Weights of a small GPT-style language model, trained from scratch on English Wikipedia.
Architecture: RMSNorm on the residual stream before each MLP, rotary positions, tied embeddings, normalized queries and keys, normalized values.
Each number is 128 + 24 x the weight over its row's rms, rounded and kept within 0 to 255. Layers, rows and columns count from 0. Numbers have three digits each. The size before them is the row's rms in percent of the matrix's.

# layer 2 attention key, 32x128, rms 0.159, rows 10-20, columns 0-127
090:144146123109164131112163095140088158113138151126127138131075115109118123167151186131070113123150130119111102174099124155122183122136158122125170116117130087120145133122102139077127143132122124153058106132112132135130113148111149103140102086140147143143066096108085169106127141076158134146115112117152130130137120137176155152149135141131139145118125108137139147150161103148140113108128
084:137159125107119103146161110162099149105123106159133097100099117141148125131111164122090117117119133106130104119125136138129154152110147099115163102102126131128151159101115159135194120150117123151064129124131154126128150161125134138160121068124139128045062102129100160133132139099122139156159118156136126138136135121147132130114137146161112116119116099172118128128143065139165107171139
086:160141138116133080161107136156139127125183146107103144123111129127139122125195146134100168084127127143106148151123104119125146146152112093106160160100162160128124151134120153165139118117113140104088120149109163145162150129090111119122094144119142132176088134134124153136142137109171144110150154161126111122137143102145079110106161153134111100133103151150176135193109130103138091095125
095:152139155104124107145126132160121137146163134156116132105104136112120127110168156157114148130129117112097144156135150151146160127128124138109156141081155109129152126110114135121147111132112094120059126137122170153119162177092124129131096108146123147139062132121107155138134109121135149139123146150093133139154146149130070110093116117158136115136083172172172153203131118130163113152162
100:162144159128160130119131087172093153106140138128137095097128111147148150086136135191117095095109175147134091130146121180090088135127130152086101111167123129114171142149125128135113098124135122100119151137096163126068145139120140154133132148115133138088101073126094147141131138100123159131109117119147135135108139142132149088107116113155149161107110093109158114120183127117112158137133
097:115108161136156088147093153127160111132116098130158133162150079157152110163144158133120129131074115137122119166137099173166144129122110152102162149127138132143155105122136102124091123153111092102134135129093113131097113112072125112114144116123108111127100156128124139103146132127148126126095134125102101151192113108173105148089037125092126139158110132134099125125119115119102143151136
105:097119111121139082140122159130121135106140138147139118087131141105130073107109111153121106162148111135151102130122128139136052111115145099125091167131092130124119151116128106074157105109140141129093154101170173105091115131131158163124086143141114102118105142138132097131118087114117091146130080117144127109146124078087141118171122163166163073118146108120112130148119141109127140104124
102:139107136135165149146173098092127088099103131134132120109095136158170126156091109100159145154144139094115132137107143077103177126116120116145126143158105152128157158145091142138151120119142138149125116162134134111171146119130100156105105088086135120109114087162143102102133119150161117095125158122109117147141142140114146132112106096155083176164129087134080090096117109146097124100121
102:135121164131160098135168098104133153143135156135106145126055101155143116099112140109088131137151141156136152082086131124125138153095156148152135071147105168129131178098127130137136133162136149147153139122141127112158129104123125142128111122130087158120150125101109106115138147080118114163117080138163109132139134144131161051127132115119123102148128118139128163072116111152130170140113
093:103125130108138132109102121168139141134111136132126157139161138090135145153110144146138165109119120106135077151153113156110069148103127152170142109147114125137104077138142139077155122111115131099120143106083111173111088146136135109122169140111168121136092122179146097136147121106156120104122112142155076124152102097130132158133179130151095109102108180108128112155101105140170145136133
109:104160163096168131160146071127150166090110156122127171127111118115118139131132153125091181094119166119174146132102110113085123095118131129124167058120123157149164147140130128099118123130113122146092093128150153123140093093097125133133148130112175097108127089123108144129132121131124140162118134102166150116123109106123114119174151113110125129162135088154131088115113114100141109086130
# layer 2 attention query, 128x128, rms 0.167, rows 11-20,43-52,75-84,107-116, columns 0-127
095:146160177130145101116105150113152109137133161128090131093115143141149140147129102147122127138091131097097142148149084143128145111139088150165111157104120087131120105098120076110138103098118106107109162114125110107163138141101090140114140119114099133146130129112113124120143152123126104100129096160104167166144187168116164125116134105104150107144086108119153155135070140113126112168066
095:118117117124095082138102124130157141119148135125099111094121113097100112168142126141150100131152104122097077149093107129135106117124141088136119133148097126136148142127112185081150130146139151188069122151120164155104116141127093093128096082123144140124095158151119142098132103108151126153120137133125115105147158130142142144114140178125122059107132169155104135151112171131116090150137
130:137152154110130061157128160116149116139138129110105113083095155101119112174101126141131104127134137122093096151090110112155117091130124123130129152123108135141137157116096123120150110123110110178117160138130158126125124163102067113131094071097121147116089157135138124105112106082144168113101103159093122155144176145142134129116164158099108088121106137173143121128107156129156119155130
097:117164111116138126126133123085141120148097160144097142132141116147156081161078108132144097111090128103099138091109081132100106054137131145133126102113148126115099106145163096124129155095088100090147135123110151113119151130126065136128135148115142163126142155169148127101117116124124164097097128129090110133116166103129113113117158132085127088102141115120111142071120138133151132163129
103:105132130128105105147132125145113127126108148101085152143138135137099154086119098114161147077130126133098157103090146111129120135112125089101170117166144133089112134124126129133069130139121139105168148133118153114103120154127105137141104123121169146162133197092136128130107174107102146140112117164134101067123108081124104118113158154110095102133141124144132113119134155142192182136144
111:134131108141091134140115103143143086167103138151136088154137087124148165097149131104145155142127114113141105154129138154132126133149145099123128147131092099114133130139126161110112124191137099105069140106104136123139193139109144128149128126169085111177131130126088143154122122135149081162124144124112139154163154109159130156142148146174181153130109121117129153166108144084113105145090
094:117123118089157154124132130126133139150156116164136121105125135108171132144116175109091159118123125131178164149145152122108136145092103111156156127103177149136138117113116120147127093085129114112179109120163139112162114106129177105116131163147158121108142090082160163137093140106127172153127104123135134118124115103101125105127134119161153164150114097098122188100085079127126129155104
091:149111112123176161110163096117100161126124110137138145113104100094149118136125179114130115134112113102131130157127152123143181130142148147110145093152218106143162087130144119105176117112112128116123076131146138132178151111131174098112110123161158149130139079122116182112111142124154158135153110099113139137128124113111135115130100109127138165139111100119143164126134098158115085121129
094:138131161135093063152132158119144141138083139118117095113139135184108134146140093122158104105150164151087133113092085116094111096132135127149114150139092119141123167127140127176110162136122125141162126125102149064102120142131113133113124114075135146100136179125145094136128122118116129105119165156120141102141107129151131094160150156099108088099143104135097100106169132130145159129107
115:120134113098117134127143163082143120117114100085106145091128134140174127111090117150125130114115149117142120113130131131100160142130065130150126122122153157126097127079144096134140167090111125120210120134160159123131106117131093115128111142075157137093142142134139091133115116123120159086090120135086133141145135065107132095164152117099093100131140094152117148083118123130155132136124
091:144155151086141119131128149137126173149198089154113135112088143144088114112147093124125129128099124103093146113124154123152151119140111150102128161130140088086134155141122129117152092118118124145139144092147093120168151118115134143116144143146112166160117096136174151102127099108116120114100113117089171160129161125100121128118116117123142140098081195148126109115100135193135155154135
072:106127127123133105143124104121137204115127109081175137108114162098119108071136146116151114113144103119130139151125145113179139089102135134132107174138167170137141121089118132157127121114101139126169125165126164137131141100189142126114144146128140131097133161148125074133127130108135127137186139126090106153129140124160147121139149145107098115164169164131103132138091168132132113163102
136:129134138083137067141114155135141165158185095129132111082073152134100113141111128111105112138144141114109159131102140138161143117120086120137124167100159133092118158127101153141146096100132111164150135132152150148146141146114115146097102112130123156138116141143180101131120127096113127106113112159113132130117169132141126131104159122096134136161120194174123122134086174150142079158139
102:117157096073128113109086109132144132133135124158144120131120139145132130124129113129122125124106141109145163111087137087108123071127063142135090122098132124109065080122143084103126117103140089106169146153106111128158138122107103165129143146141133144085160135150151110147111156143117118070120124133120107118166142108170168089120154105108157141157134118124163142108123166118126158154100
097:102117134120110115106110164151104152132139145083108094141130117145092151106122145133081117127138175113166163120097105154099113131100058121116125093099086128096109148107133130126118122105115094133136141135092167088115105155131090152155110144100177152118110155124157094156113158168099145091145113143101086128143142097190128157110169123101131137143124137134133144119130147108120138117118
111:104154126133100157149102119130119114151116121113144106129143095138146158152134130133131151158088116116128096146150146122127170115131134148115127146145067111099135131163125141105089123154142136043073177124116110110120152153174147116145124149163090131179122128132118149100144094101128157165124141144109158163169173128126121148129098139188141175127130129116141137127129106087128126101121
088:138136127159123146152141131155129117143173121143134098122133170123147167108109158164074099175122198107122124182156129167117130143151148105113116117118139118074136133141131135147157098110097081082132115124122119104124142114132128162147139170158157115088114138125147126135127107103134114127138163160159147139144134148144104145161070117141123139150120073126103144126130128113162108186125
116:158118089125148173124167110162118131089104139132120152157129111092149162151157131155160104136102142120133125151151134122097172115149168140140134106154183152172133085101124096102192153128126121133096101111149120112139132090142138121150130124151131112101121090139070153109111143124134147192132131111124159118165125134096131117149118124165103113132106091120153145135161092149136134162126
095:075146138109171072144123176128142188154125094145116100089126115128112101099130101092113132078123136127137114131077104081098118113135128161132141137134095100103112100131160172143138134109131124138146130152140131112106140131105121133111089122163125132170146160135163102141129156116114144067121155114084156148148159134144174125142149158116156162112115159132112117131113147121126144094110
104:120130077088109111124126145097119129147164099134089138072125126148154116103110082106132110116085165111156162105117108103115104132125097111167113115115149153078087114095145126139146141082102147135181121137175106129140143107108132154140173145133091126129139121091170112117145153134120116107132147131096108113153136078138133103143125109110133116117110118128096111086109156172082151140136
112:126121130139104136115136095184148157167119089138150117169099138131113149122145121120093115119109167126094127113151146185169131096156107155112085130139157115120123134097102112109151080155085156106120110098164076116168084122061137140106151126136096125164133097135113129111131126100138129142116108145099164159129134109113126127116100126158172154148075130131125097124120136126134142115106
069:119103119098073129139173113145198118130116156176131154058111139137090087089139085096125099125105077142156142142119130152160109123119128145144154131143119150121114130134149123129126107145189120132169140117124164157120103118137128137094099143113164135150114130120098133136151118131142137150161079156122114131098149133135150126145153163115108181123128174144134116104085125137133112116107
123:135126117114103078155145114154152126169127110138116094073068136116106125152096135117132118146121141129095136158132133145192129109119098105137130117128147137103142173107100107128123100139114124171116130137157112132151112179058098154107125083130133149136111131136117150115144125101126154137129074164124143163091166125137141092091142105144119155148110147179136113127084126131154104152136
098:104137098123116119127104110137179114151113088155097093129123138130102131149092094121113084183081155134126095103117147135194093094096102121149103110122112091099099133139118114138114133118118137120147140098148114088096103141080139105129184095123133133136167117140144133101098113082102106123161114160120117140130125111165095126109099125138161138143132120177085117113130133153133100129126
088:144137137088159122124101151152127132116133140127148109138128094133122145144108157129108116130107148137100134076135148152128139146121137115090111124079149147125155130134145135152121172123116097067146103104085138093132133135102141132116104122100185112149155132111162117135142180166126127078140086125150085196122089136177140123094124112085131117154145106153173115115149140143141152132168
091:127118154153130160120151098125144131162086172149146145142135095105123110100119146124124123102121107153119098149178139121100141110151127187160156106193117120123115076112130144066152137130129115131127178155112143178111135107141125128119143154133079145120118093101092153141167114147147168150098133131122144144128132118106147120089117163141120119131089121087140119127180083114127135137113
095:153121125132091173136152066147111148116125112160151125167149164144122113128125156104106115146077193111143104109124131152081116109136137095100140073095148142111128125124087151133127133139100136103159113107123107121152142096109159129167137127156136091137083110133186134111108111088122108114146161100121134109132132142166109107167136130136139162149135090101135168130155133099155111128140
098:134107087081204131118179098093107177129140138155099130170132102077144128147155105167142110125123129113127118147120114127106149133143140144117156117084195151131149106122120155127160131115147129124106128129197154104156126110135148113147101157114143144163127088120141153100130096115136145157135173137091115107161123107145102124144113123129110118115131105088124147162166115133118134141123
095:066120142131117145125100153149189149167105111110145093094124135159130137112140100128128103103112136162170138079136140107150108087107134145171098118154095115121096108120124084172071115124110124137154141162116109125128110113125128147098142113150109123114151159109113100121126161121114113144133070142124172147118073127107155097138095110123169150157114142158146113109142124094108135134114
097:121160137113138118128114090118142159197112131143122117105108100126167105111092119096092095120094161145096133073096114118140123141136129131149156096131160140124119134139108084181089165097112161123144123114177113145116132116090158127115154132138104083149140111108137122075102153115099099099172135144125105103122096093141122097091120109141166130155110114149118119116157134163128123128108
111:096139095114094121127136112145116159154162142110133104129090117166136160128160125165128133145133113114093181127150144136187131134140092128130049145111122122118083145085112127135126079121112111111134140142170091144124129166086092138102140141143102118150126127155133102115116130098150144139108102147138154163167134106126139083131125089132146137151102131155178137116135129155157172147098
090:179120103065077146142108106121156145107115164146131116124124116131150119140132130107145131177146078133142106151140163088159131104132181092122139142150075128179130152127111082093153108109150136119065158158100157137145133138133103135149104080118100147135141163109146154104092134121133108127193149144109130117144147136118133125138131121128142102140125146141135150116118159155134117101116
122:135103110099101145113124093162138155153145160158108106124077120150152144120159131143094136150130133098106151125167156128179155136137146124129078147121135138153129159092066100085135088151127113109107138160164130127142120139082084146117149106139084163155127161149125147097124115102109123154152133135116128127146161110129133105121125081128138145129079121146155153116139133141190113151095
094:109102124081101175110116103152094136121086120122105115151115118187174125102144126125096155127134101109135150101118149121125122128096151171082106106144131145141085105167093118113116125113076122090139137109146096134116134104121108138140161132128078160118160134106141122084130130131137110134128116142150120087148084125177119101143092104111198114142146108098142141113154144139125163126129
095:131114129118148147112100110150106136091155152143110160135136170147108115122145124109081090126123128128101165109126140164117115140094141073115124115156128143130124137126104156121098173151103126120128142180156130147147140107125117167133165095126156167145188160115182114182144148101080090138107080105125130142109113116153137117112099097114102124145113146136134184130108156147151147148149
094:098152150108090107166138120119143083177149135105144089098124133112094104139078117140165081152140129140109143136075112094122128128152106154144121126158116084086131128153149126132169126122127161121151149069129154097150146165131132118143102102131081159116106115124127148152134139157095133128115116120121184186119162141146104121135144139146121153125138153083117099085135123147119133145115
088:146140095141096104114150118146112151134141106176186116139127106127130132127111108151141145110073189095151142145145173147132098130145103139120118110099136132102103086132136150168139097112096115090118129140103079121134076133154138124141147112151117122131091084165129118123106131115150146101073151116138118143144141149171103122117150129110120178127125115149108088124167148099119091172134
100:177136155126172126144127159120141157132140101146124116105111084111133102179146135120154134112104157145185095164138108137135151110126125179063161122139165161134178114152169094146119112101118107137121131128132130121148140119132157108124155114140131103116124086102112146142112100107178127146110150173098107083084098117144144132105149134146117149136112117144092104149141086152132138122160
097:102100115093121138130115115132116140124103187142126136122139108132159129082158120104109112123150092127082146104133120108108137125142140135142104128134126120136105174097084169142130133161179159086124129107166155129132144109122107157113130148125088123159149161137130128117151187164087091149183111088143176124161127143125144120139088090119160113146161111121137139121147160121151138100083
099:097172111083103136104147110118115158169132138126118143156102109132161136133110114089106137097123171118116161114138107146154148112145163183140118101146151127150103148105115151114141141120112156152139127149121105132139122070111125143121162172114114134154139100129130129111124174145093129122156119121135120133102098082119119079175166052132155112153119092106127144097177116162145139123116